{"n_layer": 8, "d_model": 256, "n_head": 4, "n_kv_head": 4, "head_dim": 64, "d_mlp": 896, "vocab_size": 2048, "activation": "gelu", "norm": "rmsnorm", "norm_place": "pre", "norm_eps": 1e-06, "positions": "rope", "rope_base": 10000.0, "rope_fraction": 0.25, "qk_norm": false, "attn_scale": 0.125, "bias": "all", "tie_embeddings": false, "parallel_block": true, "init": "normal", "init_std_qkv": 0.0228, "init_std_o": 0.0, "init_std_up": 0.0228, "init_std_down": 0.0, "optimizer": "adamw", "lr": 0.000883, "beta1": 0.95, "beta2": 0.95, "weight_decay": 0.13, "lr_head": 0.00474, "grad_clip": 0.5, "warmup_steps": 211, "schedule": "wsd", "decay_fraction": 1.0, "decay_shape": "exp", "final_lr_fraction": 0.1, "batch_tokens": 16384, "seq_len": 1024, "doc_mask": true, "z_loss": 1e-05, "train_tokens": 151900000, "steps": 9272, "dataset": "wikipedia_en"}
Each number is 128 + 32 x the weight over its row's rms, rounded and kept within 0 to 255. Layers, rows and columns count from 0. Numbers have three digits each. The size before them is the row's rms in percent of the matrix's.

# layer 4 MLP down (transposed), 896x256, rms 0.0279, rows 739-845, columns 0-63
089:077128167159153177108137132146124090122114184084117150154138065083130059111125147127129132105112144110126088159093081082122161172084142097138128121140065106163104094101121144164145126140088118
124:136161172091084100094146123126189145170141147121140118100095122105084141175126081107102202107116077180081076193137127066169159150145146062129108146160172153127118127167110077204133113070066132
113:131114150090165131146133150090179177105161152084099163109087125083092095188151138086170139106180135130123131102150098147125197101096147124120139158181132124091105188176154080098132174134145090
110:128111116091144093122116118164176114182078140094136125128119058096068125115100182157072181135181191147084091127200099080132122103174163101118105192142128116133158154132128134133117158123124137
117:196182113071141133090200105105193178115193172132150151146103070119134143070201135123107117123074179114084140158128146148132102102147125107065126141051177148117104145135165092135123116136166040
086:144116196112191111131153093183099105131139159084120182138134161160113158097084138124090142111110104155106115135145099190162111119093189213188149131119150174134134124122128165130139128158144203
139:167100214093157118120034133093126178129136082129135093032080163143116082161126130127054178173161160107148157136091129095153127148156104163162191144138095116094117162154118070102183141059101110
101:135184182130107142126102114136128133116181143141120156120122172118133146140113138087083166122081173107080114100089131144184182133228104136134134145166164123100088129133094204128114115111133122
101:093119136086135146164101152152107093076102085134147127136136054177187105089115159137097086126157088109114147125140129143127127145062144137169125171130140133147171054096100137117162142115186080
092:149134096156161169107111189144129111200126181129113179096154133134187175113120173126095082089121134154177135124104162155172110119122069141113147121117126156141101117099113102075130160128181122
096:143111077146094111112248076143124148081168150132113137126216112081136185129129156165221033128161113148201142134124140166106114110147160151121094141184134142116136095134136126185106136167156112
095:074112117121170108172215167158115145147077148184123119124153157175134097188121155133140140112126099074084094119148133078122115146185167137155177159181186104170141121216085143122154122174097103
101:133092164146132068130077166142156110156160058171112151089083063119095145184090161107159120137170140180147128205124121150162110142162081148134143128134146124139074135111147107059157131141130129
097:112174126092110097092118086151190160081176083160167101159136064139153141127127131110117136126152118129087120137147143133119150147183122104109144068088124170103146130114132135146109091129165099
072:066134105166083111162159190083104151117149181120091142145198055137081172119135130139175112089137114074090149153133171134155154120161151138141109097102185157096130119142175102185143157163157045
135:161096092141085118128126100155108079164109167129147091134108118119089076132122101049128072148091012140139153134140092157102147169131140093129183120079161091161157129135171192202110091144120161
102:154073129121092109138142127134152185127185136089115142161096121088156106043130128135117077105142120151161169155146122139098087173193151152091118193120097157127146137149111141102119136089146118
072:083139152086077123124130084126146121118118093151123102081179121161087171102105115092139113133131104163088172118176115152117116100097098088126103117139135088111198078111150129093131162116171129
102:140124121124062132098180127100042128135189186101119092098149071119145154185146164105131118103156100160161145161125136052166095102122155121119088146110153099097109129155113119125094032156104171
107:086069107138095135216120128112140076169157094130151112114143077102147136084109104085106169137131147106106170118123144150081146184134086167048091190158117113197084100111177149161141114148099192
109:093139096157087127123131104174039122133097121141114112081135084198118166117116063157108179115137073135112133141108173105186131186173118129130145102103120078147144111110120117118104188169112137
099:127157184124141141088118067156155196105175137123143164133131187134122127134137150134072095142134131129085149144188105131131009134091149107112079107102174144145137073128093148082122063097140119
102:134077177137090130093075089128126089133119084133150114137105110100156108072148091138128129086180150102151114100130113165127114142137127176103147087094088163080151113094126129117116163113055169
091:158113129110130062118103119136130139152047111086133150070165145123141128158121159166115130138112152154170142177147139095164142105108119179106114170130143108132151102078102112068146073158181173
097:072180109093095127134147039172090094109084074141136067087132177143193136124161096125112120114097164209161126161115093150071091182156103131116129144045163145108156143101156178132110120114129121
109:085125138129097111168148127139178157144147181132120164123161181115128151181118144097143141185159106130085187127103139131037094175064145187134125097110134117168089101111102070165134190134156111
081:102152096149092140158142133150083096092110102083143177130157107157129176131126144157128137125101102163107140150067150127115113085091130110139070074089128069142118094120212086078138101144176187
106:119121111122099095147162138158144099143177159157113111141109128166111112146123151139024092124113144096155132147121133084127108173119102156125130192099181120154131056143177127123160132184124135
118:115202180119147110134138148100101132171093156168120123144112163143131109161131175116056126160122116108081088136113148153119156112116144146185142121146099162140060106140121128157118101110057119
102:176151166116134160105147084136139112136077095178073155127107136086154155139126112157083181125148047204144100165120139098116112149108113117106078105078141130118148107127126153048073124103096182
115:144202095151154115153131114155204111135117115156113091111172106168181109079163127100144091102122119174104105125123136167130116136127115093107196123118184129110121123152127136109161081070227104
098:165099104181188109157141143059104150067167123141077118153134136128121145127154138123138106132187131085129140165152134067180106129131155152106162114123077139127143127117070142092134178137063134
095:136110068092121072122060065132099096074099144193156106139155110148191100124071086139124110134111123167170145124105110115110160131137177158131137096068182079166129172094142129111138150144172122
074:126157143129137117111094158138120104130099118105140165182150079094097099098127074147148135138141089127107141185087186117148172083087075128155120109101161102145114120103139069152141075121152115
122:147092190106120088121112126119162130129128130107108152097174167113114134131113129103117125107194128101181087060130072135058128128143119129174115157174151100087130099129078127135157083103103127
114:100095145113121150114092152167078163128148109164108151161104083132113119149115136148127145146106139140056127129145090157155146096116165122123109178157112133132116191100100053200113114128204135
081:142125128149104173194137117147048174172083087107104110127127107193109133124093117117160160166145106127103113171135144148092098115085126149078132151102175121086160143174156137120165109060141121
105:125142114132207100162079159176214093175119124128130105178095120150134155086134095080087132113123077131109145151142156123155105152121098117093174154211081136134135111126149142117078152104154100
114:141109146090094102082063098138105078170127144149122151128171160113105135139101120119162114100188078152153152145108165136156134135156139134181168141107086164144178132148139176137127090084146141
099:163065124123106043078091177148105205100117147126112160126132139131113106088152142122109140095062148099168076104175139085147069128132085151171099169131132198167188134094104110136150136157173112
118:085123132079188136137157116120149162082113131091084178144185166117164157152141087133159085146167155092126133163154089116106177143128155141083113125132134139099173117127142127162098137109078114
083:116126177129112116098139112130067092078173137141124108105136125180146118130122164107146105167103162133158130098093100121147102140157091111180109121144188122131144145144123111109117083093141163
093:112199171135106126099134159139161157095142123080135126080086078109135119159105121129088142141127129192147202136125131140158091119056126144104170190107043105112080093093092074142143116091145138
101:114164145119169131146137147114123157151112112141161121095090156118143154133063108154093223085117128134140108166071144035165138100156178137157147144131103149146142139096168125118134118138138133
108:108125144130135142176170147107143133112148160108129083152143112092144102144154142111105155190085126207118162130066116172079097096105103122105111158123085149105182142091138068146158132146079164
112:122078117167135144116038115093124174117129146136154119131184132096131152156138174140118070110147144064162132099144139103173168127112117117130190141066153099120118097140132169114099153103105145
101:163124164139130105127078089117140172172089124150134095157152158204153175168106135140113132081088125098184121091123104133162159085110123121151134109168125148117165085193095096138117136127137071
115:136137093178142122116081148122131121168147097141194096159121107113093061117156092079098047142105050106138130147167140108137204154139138101091156104089128096096131164146151110185127116180111119
098:116127114116134071148108128162164083088120129141136122126096131128170130164121103114131112086163109180135117088134122141165103092090167104073109130109045156124132039139126157175166085054135191
089:144088109162128127185125106144136070131106140126116079187138142186121136102089107143164204134116043095157114120114124173091109085109127132129104141102239141122127139148141129146080191156158171
089:124128164156101121111120132118102104127092106136109133125124175141167132135091131112122179083184063178158158134122145127094140126129133184097135058135168104147144138120133175069137099172144109
103:088090127143124105102093135146169177097095126120127091126129119159163118124124103165086142148156100126190140093079095123135104112116162120138104112089085168100079127117046082108083114131154187
112:151172117126090114150204114106132109096128163088116097143194102128169141098120118101165060137099150116174149079059094120129121147102077142084087148047202127088117115079171127116114120079106183
116:162137113114078095157117065103086124087115156150105125135084131138113091109085102117119153167076128160147120084154110131106119135122111130083101090167072089157068169173128069151144142138129120
096:160139174120080148062138140150226147141132142142139130120119152112163113160100121088118075141146151176152154160157184112098160087116135191122155143157085096102146147123116125149133051116111113
101:162081153060111171085129131150079160115149142149126150108245176084105148185159088120150131143070143142134142151109124086139101137107148076064160201100097120078115082157167146124087118109130174
100:186177119114142117124198154067171191134111123119185138162114092137126065126160102136189107146139120164141115126123128136073153119124113091153119108141126084148100125064204083110114161154124113
097:106106116102123153073139153160116148152207083163133110123112184115121140141162092128110119106101109165145106195170090122156066154127115181095127162160055111171126148180136136119185137091138112
101:106120137093069072120113142169072150052115079124146150125116089159154189115095158222118156113122173109156201134165101159178147185098103142142086105058121110062111065088057137170130136137141180
119:142125126123134165138156151145142136196144124168104102150163185131127125102150100127054088159168095072113118105166128102134104121097150141165160114150133151108143094124159176108134152092136130
095:103122107146110144109130119181061152134123124125088090177177148142195150157083141126177026160039147135112153157151173149118158093147105117137132122153178113147175108096129153088118132155115087
119:160140147129137154117125179138114140135094204029094107143143115124124100180102173114146143126169088152138081178110152143140113132129102172118144136144087123181133154103110150137144186128058198
083:153138175090107156131134132112169115137119067084144192151145145144103116111120166093112169084129134120167096138148103152092077058114140130136075176135143131158133085106143123076136115147167132
082:203108108145118128140145176148071158150072155114137113146162121153205143119137148075148108141128105054143123092175075161138109142133091113126164132142140097099131089095111162110128170131136107
104:125079145123153153177079053094155163080138161125131146083096182061120113134099121128091100178180153159104106106094052196158114111066109131156152103118086126143077146144115064104135105142150089
091:173157119167096101125134127220103146115122119100138123125066125081103140137115066102108090112128134131134126134113091158101170158148061173164149161121107095142150131134103138092169129121162100
098:101131138143112096184106162147140087105135119097081117117080117129067187070099121077106155142137160165163187161182119136110100153107102129131148066155125104124144124051170147125113155130108078
079:199120121119150125109113157099130096170127164110140167084123157133169182157113152143137183131163156162175075142172152139144125122152076069171151063039145147095125101112112126180129140179120160
097:150153075122110069117211121210054119144149165104125134095140166167131111125119103147110143087129100127153130106122125140143122123152097088196143179114118145124170118127084152100100134165160139
096:148155159128155198091114134197103181108170110109128151109080149124137179159086177136139114138140150152207168196147110157109139145084099189120138160185148077152070117127124173099124102117124137
104:102126165186061104149068089167121113106166133139132111096045118112089146070156151115121086085173104195093134163085103194146092191110109148116096099145124121101112119146150071139165182081102143
096:144119136143128106154100078105132122105113157200157140148096159144124083111134155152131096114149106142106073112113115082157124154096207192144153157166098155122118138082157092178173152143081151
090:101096176150159109159106113130137138222108204119130147112093124115152119116094115138072142104137113123118175115168127133129140177103162103119144164149169141142178116079056178109145098107137112
100:164134156088131165135140095120119166140066106104139160068121111116088040128109095072150074164186158164090103138121136068181127097099065121111161156076089103158144146144133147110071094132132108
092:087133102163136138126159100122073086141076154104116113099136089110163107146081115116118141071168165158146143152161139137099129097163116099148149138061077107166140143083203135094121163108138134
110:148096123146132139152145169171073122101115131071135143158132075138133147135137157126164098145119106102073164146138159150125146172145123053128149198104136104143144152143165151078118116121172162
113:108117153131131143103173041150092132099144122115136142131143147053137141134144121165181013131151137107094123129146113145148100103147123143151116172083130093108086149148114112101121114143156187
100:178093153121184135111102140135139107108118119129085129129111108106104088037123122147181164123075191155147121160115125129105116124146113122129139122108151090068137157081098114141156124086082158
120:058176133187152129162103115117093123149109107149181123130117122118138181111168096133114207121173049134113158111123130078104169114083135205165133168180089120146163150104140062159105105076185130
097:101170103100166100151112125137075145122106131130153176156103147102096122127191138100141141142122123137137101168121186140146106203154126154121127098162095184147176040105092104139089223149091144
088:070136169119090118088078169113133122136098198112104127131160109134080133114080145171125189197140126135077108121176089122171115064075114142113162150188160124186124072096116123170131157145117065
118:131127113105110166171126086053150137087105146158176135132082122103099109103133124166129122092161059079129158110157078162122105155097107080135053084159123149153141234105160073223175118167116109
106:152125147134121124094114150197066148101166098111135173132103098096137133162153117134140069167110138127091152130128161077062072108140162132100140088061155100126120109148113092125133071117149125
097:152148127179181115069131133130149146134145111129181167087167117122165121144090151093094111127095113091204160136180107090132138100108132134150130117152139111088113160094047158103068140102134123
101:111105138161109142091117045100136151090109121091087104140170102109119170180156110128177167113133147183120140117081059124137123107129093169103132185154149131147152085115110117084125105113127075
078:079111201118108121136090144085123125125087105142166144111159113142130159139112153125184158099115156128150167110123065125107137115064109096182125132154180127172109138105128119113153214076178092
092:106135148101186098083107174173139117108144151118128137099025147164140143136114170127081122181097134111175124142140163171093086083138156147126157139122121147103114139097191095103084063081141127
097:160078146130120116141101135100115107156214122140156165059125110070116192122129154128153128143153145120184126082065119118144129102116107182120156099130169077117130200141096137155147096093157114
093:083151124106107096125183072159147163123118160112135145132134169191146104078191128151148146132141140128123188151086108114048057153158063106108087130128089115161145109136208161135169164143172111
103:150106121117097129094096173159169104115129180145101137137068146144118059139119157099117146113104104100128103111140117151082057119084115114068133094175167211204040166132140136154154165111131092
098:064144129193107156128231137164121108114104152099095110140197139176145138137181145098149084117103100103159100104088138113081142098095079120101110123096141165160101137135128139112133145133100118
094:137059208103100152148114119115100133099145080175087170125121075175166156108119106137125123146120160104144115120129108126099142119104145131102121123064122154126129070108134184131168178189113154
096:179096164114138098104154111117126110138156105155128099116167181132126147154080105112137146116119128170198122130068071064169100088141122154158144139102097071124120141109108104114166073088140097
082:146088069059154093135117163117101078150150156072115123126154126132127132098080144100141126125114160122147131186102111126091128143137156133076089153094130159105119064042187148128120163182159175
106:134118099150185145111129133129058168131166120093197068080116140124132157143091111078083175148123157129156118119165174137137162130147121140151115173092159133133136142083123128129093186130128128
087:113160051116124111142145078116092147127135122099110083124086084181134086155150118128093157082135110154141155109160088172116145104109121128113148122160149108148150086133174189077084122121164104
101:113123126086191165131091140097090199138157152130119135109127149197168108173118114156108131202134147057142142061155144096160105174131118142109119084178120146102081132110139092168187131096142104
097:114147107142123132138148032113135130177076166139158134123131160086126119172155110130146179136180202182139148122119180111105150114100111175136154162154179113133149086125180099130064085089140151
086:159149100140161159189168057121033141055118139164117127217123109175166144160074096184131081148126113148134167126113095190101095147096111115083026109134131157131089066115090147072087136162098114
107:163122103130149181199132140154141091116141129146189173140080124120117178143128069095104090187134080113090164135100099140087118156143161113137098116156103139117101122089161104140140133108148056
114:172118166083132161137141114120155108138118128135082171178152171077130100141169177173139139135150091118116102157129139110135147128066207124157142166120149150121149053146182088132131148141100094
096:127130089183150130125092162128175156185118065127128121142122135132142182153113064146109180191187143118167144142103154107117095135113158122114145078128057151115145110085145132184168105119155143
083:089129133129068065104133133137124117119128123116162129107158113125150174175096081121141151110139146147089117151098115129144058106115048088130138141137099035132147116108111120119162131051086133
090:080144134111095125136098069092068189186098141137162079123159137116135173105085120174080110080135154127163053131099143122137117108129136148109085148136141123160131101106152112161166124079132122
105:167200070150139127105156082098104096170081121107085178137162133097128178149082095138140141172095160142101116088182130118068178132123099066135091103113104133134148150117031112096164143121105159
103:109171150119148163144149131108075151181148147092116070142135148128111113121184098140117184131088105041155123123165106161110100097117124138092104108150142151118160192091244185092097148120101137
103:099175107130103120145152125160139135133148088207110194089086077116184159100097137151110106110133130122210151122141113143160082084142114122138142136126138087155136088100126167121081166084133180
# layer 4 MLP up, 896x256, rms 0.0397, rows 740-846, columns 0-63
126:113147105132170159154133228177134078135141144122144125128105104123083056084169128113068124100150095121185145130096176097153114079121100100143160115081096155110141176100184121138163127153149145
111:158193107139133111081096089078134094099160117038098089161054151156127062142199160161116147124156149189109106126074100142127188159161198123121090114103156168077148136109145144167138103083092140
103:100098114130138111125106115118095137129184138094094094136089158171184123113138041124133157242156087130159128154125172151131157176144140055134173112064169156132070133112141128090157150166144124
119:155123134115138190084134183180160115129117119107081126126136160125070100112102102133131121161173079139113138157114144138142071111200130086083154121067112136160131157188164126142090151098112153
091:107095158158090123107123171102173136140145152120148109088115149146178140191121112159137109163090102072174196152163181117132076172198181148147140154116112133107081113165133127164222141151116082
077:135144175148168174107075140109141139129124109130108107070078159166125122120170111139079160165120187112131118176071157074138106166167140130175199140140106097080103156185155076130172164100065066
105:090124164135156093102150136104094102140101099142140107112159153107111108103116117109116115161160093100148156111087118100127095141105119108142153159041124119106179145161162144111142175144079143
094:161111163164126180114155152156118125136183165182109152111131177078059118205127092142159120152136152161165107124137158169158153105201057121076177098155110159111097195144138092108155105127093208
093:172082122151134105101125110116150130084174108160149067126091135122108117139125098099092127159127137116103154152165103123103189187146153123201159161101162113157085111178190119152104058131084134
106:150177130123194154092130127113138137097139123140122076123116115177131096127108073109122073114152084105179140084112169116097173123102129127119117075130121138159115126127102061103126140163136111
104:128150105084160187127148192085118101144112132119073122112143106165119102142188167173148093149148112124139094163074121079141151097100121050078132219140108210123113138190187132140145091142110109
095:117132106058152112138130153113142153119150115116104108112054209108074114131175162197110121073079122035165125097112150074139153128163186092107119173162150156095133118206162112169116099085104049
094:175135130140151178186125139132112132114114140095081107127090108108114141185148117165129118147078116132189101103167133099133162181122120148116127113180167142114111157176133114103176126096092139
067:152078151095124124114065062145083145117099098084163161095081189097111097163103117102097184168123195148147134114127132115147125126095128119109136142150087117134132068143107134106130099079145138
128:113097087096190181108104122107186187122138143104076067105109117130083147185122082136155119168162131049111148083147131114105119188168188135124140127133137156178157138160142162112126125109117123
098:170159163127165194184116140130142181163132147168127082121126147126103100146130086100097153187144088140138142112118128141088118174159130087162160131151185167121143122136114140138129159114081099
077:121167168139130159138128168179077117113124164066094155098120118079117102114100139150122161109138096118195140131072189177122119157082142192115135132158094169112152116138122103189161116115113115
110:110142133164157126122121161116144092194064079138093131154113193116067115177144092168119153142146170136161102084092190128093210124120152146107121127136119113112145156108208078124142151128156103
105:169143124084126117097164147103166135078146098089150110164114126137124114127173138170158129119169109143142113150093079109110100114106141097118107140156067162145127170127086148132164188116136073
108:153109121174159147175182118130143171145143149120091088145105157065088093132090115127125133145151134127188161118154136139143123122136148146078108193166119138109125166178183121177151142112126096
096:157113132106123125138139165069088146087118138129134116124110175065139133101128187138109125163124111092118175103144151133180104187157124155140120152100075147038123172137078077153152106073112109
096:084119126154231147144109121083081127086142188100134114117132136122126084147151070144133123172150102143155092143146133113104118198122139077112115150150127143150095124191104129137108116087128080
087:164161122057113081106117122093122197140177100112137110118121189167154120105149140152110118142095116034132089112162183069140151148136157079147097162154151146147082134136125137110099137125073100
101:198111118137092122135096242076128194123148131119149174151126112169090106138089116147118142149136125062134155160106143161162164067113091169170166135143108125113117161137083120153141125152106138
105:096153128081115139086150142155185115161104168101130127134090109154129102133140123134109133059195181108182103120063151157109099114190096124103124170130155137075102189124128083118128159136145151
086:071049151106173106169049119117144170127073129105118106122076156171122148058128142100129106114133115045137113118107150127148147180130150087130198120110157108162138168145101132168135095122145094
111:177138119070161187189154151113204115107099178110079094123125131145062137172115130107151111115155151134087133138132188123129080133166196140089130138122078198135137114156114146190151131101074115
118:097117139103168139105149171122222093142124086110121126128139157154088141116165138169084120176154097110086133135124107143161130156159160159136173168158143182121156117165168150146136137125112135
101:170155182118135079111088114118199087129142159112144088154075165140084119128201133192087129072148095176110129133091215119097214123117118098080109097127180144139093127190116130115134053152139110
109:140151199099119104109139147140129165162080129100115165081118141106093090097135146112120180175143154151153111133116113095104112137106136190119126090152128173131198166094171116179134087095090161
102:146145156079145134060121178130143093121089101091078090129135126104091079136126113113164108124116179140185047163110127160148167137121179112101096186107132181092101121159165138170153038098129138
103:080250147093132147127127123140065182141109173067131133131123097109112133139126177099110147107139129095161151086137190118108102136074125124117097170170116111067141166119079115132180123079113092
084:128113160121129149149137094140150153073092098090129107025057103169113091146103181116111133139041139126136138130098098096143137141121195171104128136119123140149149100123174104122136143116105139
119:124136176091179153096116176130140166147156095134163129071102161170123122113169137121095129148118079107110108187129146109109119106080141139135155139099167124114166169153180138100122142115144126
111:106108142078124125116146203066183124077128087100136132105104112112099109118095121121134187134169151131186122193122132107130114130056112132081173117092062109142173101142208141127131173131119123
083:131160161126164099162156148088139072177130142125137100148097171160089055126161081072135127154117109100125155076138119118129213125138083141174166067131133177142112142137086119138145115106088126
109:130129133151106170084139181115166163047115133078153123134091136102115162109146162146138122153124093123149193147091118168111189136147110188146154126151160144071168128094171152120161135168130113
114:139132089139169117142135183149117134185150191108177120104116152117148153122137092171106102157097123186142134126071139129140128184163142126127179111084134130107099111122115085088131173110123125
093:100171133128155177186120113099172164124115175150102110122083110155080104145149127149093125137089147148124104100137139144092171119113153121127105133099087197144072093149171095149156165133068187
124:106158138107167185086155152119186149142209121129180067132153165108091111094128139137115139130117133125151109111092134165089128150132122132182161128119114151116178214125193134131158192149104115
084:097085135128166144117117135162159062123114101083125120158128103101120141157213090133120130129158104125169124114184116111088166124130167174092129161147123131173133159126154106124121174160116113
087:110108114125221126153139150070161113147073165144121165121118166164126121130139105132124120116103142078158135114095144138138113148243162164105129122114136128075131088057095109069132179099104140
108:112115140119132145134130159127162144058144153027143067157117127131071120110103115130117119115147083088197083113115165179087140124178175089136131146112089135090129140103074152116144140161096123
102:146125129099130096134116152097127128166158113166120139044129129105093157126114167092118165191138102075122162150134122116147165137127160114154149127097150126080167196160155138103174072117142107
115:155106164061117186119100113163177157165137087074136109087103123101059116133175162165125119152124089099135152163058156160097128138130120121197127158125127138143161206157172104127138099084105124
099:133087107156164116122144157134124100087115175126113143118120121104099114097255087204103117125147085144150113147112168161124147211095078119165123118081118146108105133131119103145139113114103203
122:132200173129139137056099148129123165130126185115137119074122136174117140129139141142121161126160164116142146163059170103178126131170138148187139186109105138132209147120172180128130143099106077
099:189107136127169123147133158171075196106165170111094143118108126099057117147049152162170107196063112091159126140086111130141118126162152184217147132125125129131119182149095130117134126166107118
085:119140120107136123080123112166100181116144127134117105112119121112139144103106129162047169132090213139133082141110133119160120133107115135154149091134034122116123119105127081021129122108119085
094:175108072116097129134126102083112112138153167119150171115137105148113114162140152145135105164135158110159134100056149140140149161154068088094115109154101099130066133160145124189147111106141133
097:096096098103163087168120113158082192108084199148138105120120109099118091095162141067118132115104097120132127121124108087158115148127099040103120138113140101122086190130158082120151131168157217
115:147173115142137118082105147110102114159097060108129127154097141145096076139115081136071131160112157070075093137099131140090127160138119126151102101153086128091104164133116040108082101134129076
112:093139161117131123124125145017125081149179125094098144103100092117108100120218162153053132179110127108128126159077147144151154207115120106113130137096120099141141116135132116120136120101144139
096:159194159120142070106122130099099092109150057106131109120068151093120128147106105162133137106106092125084130133121078090134153163092150159176128109149163113144144148085103121134122070084100106
112:154166095164137152134142119121140140178112143071046077154026136132070087131112105093126140125108104092142104120126112154091239094145127101149124104200134079197096181126142088111139137120118103
107:135206144112123195107138143147127094119109146084091106131087171130116144123144124141117125108182147112111100092094191149125156137105181129211126121158169154104099154144060139183152050110156118
094:099104184067113146175143132112156132147116127151048103105130156131126095128083115104154146142134088149142081063138121147118156076154164115127109105196161130127084114163182131117126153071105129
102:154047160105188138169099151089154103145179153131084137167204129110147119101141087118108180128187148112152147130143148082110113136123066125130111111187092165119137179153129111137145139107072091
116:166091090135111104058112108169179133081122205063132164150096075080083105124180100192120132127188083145255105159068108137119116154092152125136150179119108120155122182156116124135144139140157107
097:165193147135172178121175107171058172172217177150079128105160116117116115082122100147084159093181091114182151139057113116125180111109169104121077122184140121133119214134170132166134125108114140
117:139123129173106115096113196184124132136203068112145085103110134116130084106167145114090139127165143109056104207143108138114071143170162136134144142063177082167155135144135136113129146121100112
089:120128114201097153160072146115127115167135127131133125140186149131118112130157101164127164181167185176108175135085114102149178159165148070198158130159127134112149154139090093190108068108109090
086:120111141164157120144141120165157162126106195119061115078113171096057069152081105129173125097120093141206099073119113134084166113153158159144084165147175119122180138196150109149118136105071153
108:150152132136120115095143121069145132169145122117142103148108139184149130123143158141165210172143111136121146169090151135088186131143168146122092163115109117115197140163169122133113101119083117
086:144131171116152170125117127044157204119138139113117079158134190110135151179161128133107127141138169094129038086192149137135130135206199083078079123131122147092119121117159102133110203091128152
094:130121148084175162141141133084100186121120124133168102073122176104109100126150135102130132156133140147136167107203161133123114143143158073177136124125109178079105148195175075140163074043132127
087:151065159085137192133124117144122167062100133152136084051120132160110118129081090110119179186085118130141179166157098119114174181125194189121144161144087160097136168110193151114123132048108107
098:104116229102132186049129121081086160083103057124130143151126112124153179142144151130145109170103149124118159164140143121076169125167110136147169094098078194138052134116133119183147188132096162
088:142163147106103171127112186103169095119121090123108112055143097195099082086150094121115143129138134100084110128069186155125149118159125114138134162109178181139121156104153112192125133118145156
098:146122125074146099179120117084195112114093129096041089142153159161109117088110184104118110127099101082127136107150125073136143151157133207187150179175141127151134077163172121157123152138104091
094:139106153105129161090134122155136122165140125092114123134084129148095125141113126132155136092141152086205123172126120151100129106217123102109101105102175155106112153177134126128148081130155085
091:151086098146143142105133138138109159141146183098135126122121096125135080094140116122153135145117134140135104176131089119102120135142105143116134162152080191126091223154138150159131118106107108
099:152120133137156125103120129155219138088135124097136130102115080113114128066094114134127169119155124142162059119117173157094093149172162172141130149109154196019111130142154136183168197160151125
093:166138121111120101107093115106159166198141137172193149092131160198131133157163170172120141158126165156098151182123152139129137124131155159193149114084120148080146115160068111143142097139127087
105:128150130104131191166135115099145197108161172118164140122152144120164100210164123115158149202182154121141120142171137071123103135116164096160150175141118123128165118167145129171170108154060086
106:145155180119167179110162123089097223133154172123126139117132146154180189158136133141102130165179161152191116105170126114114155156125127131156072128198091121117162149134135148117169123121143055
094:126182193091106124138130122187169144120086058125123119084104150179133106171156114145094122136185149082093125150088174132124152146153122134135087148080120179129139224183155123073167114101145115
119:176132125112143128145123139090166125113125139082091120117092153186092105130129170182160126135142170112170175199081094159069097181112122144121124114168174124073124163110169153116170090121111136
110:113078221123134178124132177103145092075127102123121118110078128170117137111099107078157116128146117135175136151114168105136134095101166108096149171095141206147056124146219136119146097065096163
091:123129111199164164143120161131119149162129169094187167106081162126061123171141113148144122104141131114143120132181113140094159187176119138162140118104086092097100117134108049121148164122125202
115:117098144117117139126121166120129125103143118108068112122135145144106130187131155167162157166065165144119136127121115079136085149093152157076175151124112127062148098187135143129117186123155128
100:096131122139181098116156127106114142167107132120073120142104189105064151145104177118132098136121092111158158154131117170114158093166159124147123125179119137148149210118142128108131150121082056
097:126115090072131123156118109079130116038146105107125117136072146148066148062150126129080157096176093146105106118102190166108126132169100059201138132156109092139106130145102110087136092146095115
102:163128118118141168113083223135124141098124169157148069146101132115113109104067130122123156149165083137215140119137121126122113163109174123118154103119129122113170115148107187090168159109087155
082:157120099120122133163140142119172175118118109102125130120119117139089070191167159102099133149096159037074124148102126113114126141181166160085132135097116109113088083075120146153154092146134068
091:107111147086112214137098130098106112104205106101099117084150172111139129172129147067139118157130150117056191171173192080124080114139189126138091089130106127172176122145148122165172135136036083
100:117120191131180118165097151080084137123110130101070104144127160150153085157126146133111105149121158089116118174112117111118178174117125165185124158122127144090117150138182180113119136107157130
096:113096115106175156075124164147137118149077093093121134126104107061094105182142083130113123124159142117161073110132142117113127143097188155067121119085149105099073112081110036113159155157120144
104:166098061099112084114129135134131130084081137107184166108118113167150146120213151189107168095146109111094166125095081094147202079140102177135111156164096097107134149144109122135106117168124140
105:194136095118153123051154101140145162183141131169162090137171101178155137122163073187136106135204120108135125114109145174136144120142148152158161133132110139103191182167127142127107126133158121
089:110155087164112078104142196141131115047103141062126147138118150121165104161170168175139109084163112171134149168055122145122119136157108085156139120186100131097128184152157133119127072134106110
090:075111116146169172118147159132119176104087179096119107129080107151117050162149145123171139154148129155138081169091196172130116160123107150144137136048102154142118168123118090126184215098127151
091:157143093139119117171140121155134104102142147166100155093106127068057117240148101121085140139099154195152159121168137106093133121111122131129146090142114114107085139163146104109175096130065100
102:145151127098151184129138114133171139170104141084045142120118098173113158144099134167167131124142158150103097165114076175080122082106150123091113113201052136093064120121138112106193115136115089
093:091059188137126132144127123119125116097169201117153138133131181100139100112147121132127123154131157060145118189086156130101089162132144100177150144133130172119121187112175101120130159070086163
105:113129189148106130099139143168118126144099157138094117109119124118112116126204131166176118129096142145104131217068100101089128095164166102117125135114211145110140140176158130177164093173101121
097:168171119071151090105108124081128165149148117108117151138110146172161109180150138154093104128127178107102112128068116137207133118166119077159121129187049135092088177157043130156145160115160073
088:097137161075098149132120126120123147133136199108158182125143110149114138111158152143100161143147122104099166148139133084106117131176129177163160185147115165153081147145180203184170155130107156
106:119178045073188103117110131155111143103135152124128069088144140160115132077102135092065132126104129065076161075148136113203083186145191191071169116134123146077173095115120145119150137096126103
107:211145155157097080082143097128153171114187136094174080166091087155080112199172118167108117134081158145132123147096082152145116127159115107148104127099116102075139191171112151139154113087127085
101:103111149090153102113101120135147112123165139078133110158163190083116106105226130201101133133162176182172067090045127078100128173144194122171121137147098192046127130111127106100167155138091164
090:178153113123121137113164097124128184127149186144139105068096171113117112151108155159128123153167090088175114124124170131161100083184213175177156178117162127128148121157124178088128168155145148
090:143134115151137110208141197127148112126151148128112119164128187097092134140154125120138124137149180152135181152154147153163144140183090123126167092141116153067173114169075137116158150117109123
106:146136174055100136111145152110155095069086070132162100130128134200092108087117144089130174130161141110145119145057127130160151134185103096139080121156132208119096141160197106178116083137138176
107:122138178088127111115132160177143140159155101105139089095128176082093117127153076122097118090148098087129134148126151139072124177185139170173086102103140140173131142179078150184136134089109123
098:098168167140149173164127138089140135147065178057052079135132154107110077129118112116130154136127112102124093091130109149092168117096116119148167121151123191086098157146158109077159150117071108
101:113188152138154148150077113088094135168083107098118085143123100090135109098107072136108132126143137143104138082149126048146158142130139161140091123214073120111118152116085073173160114110128082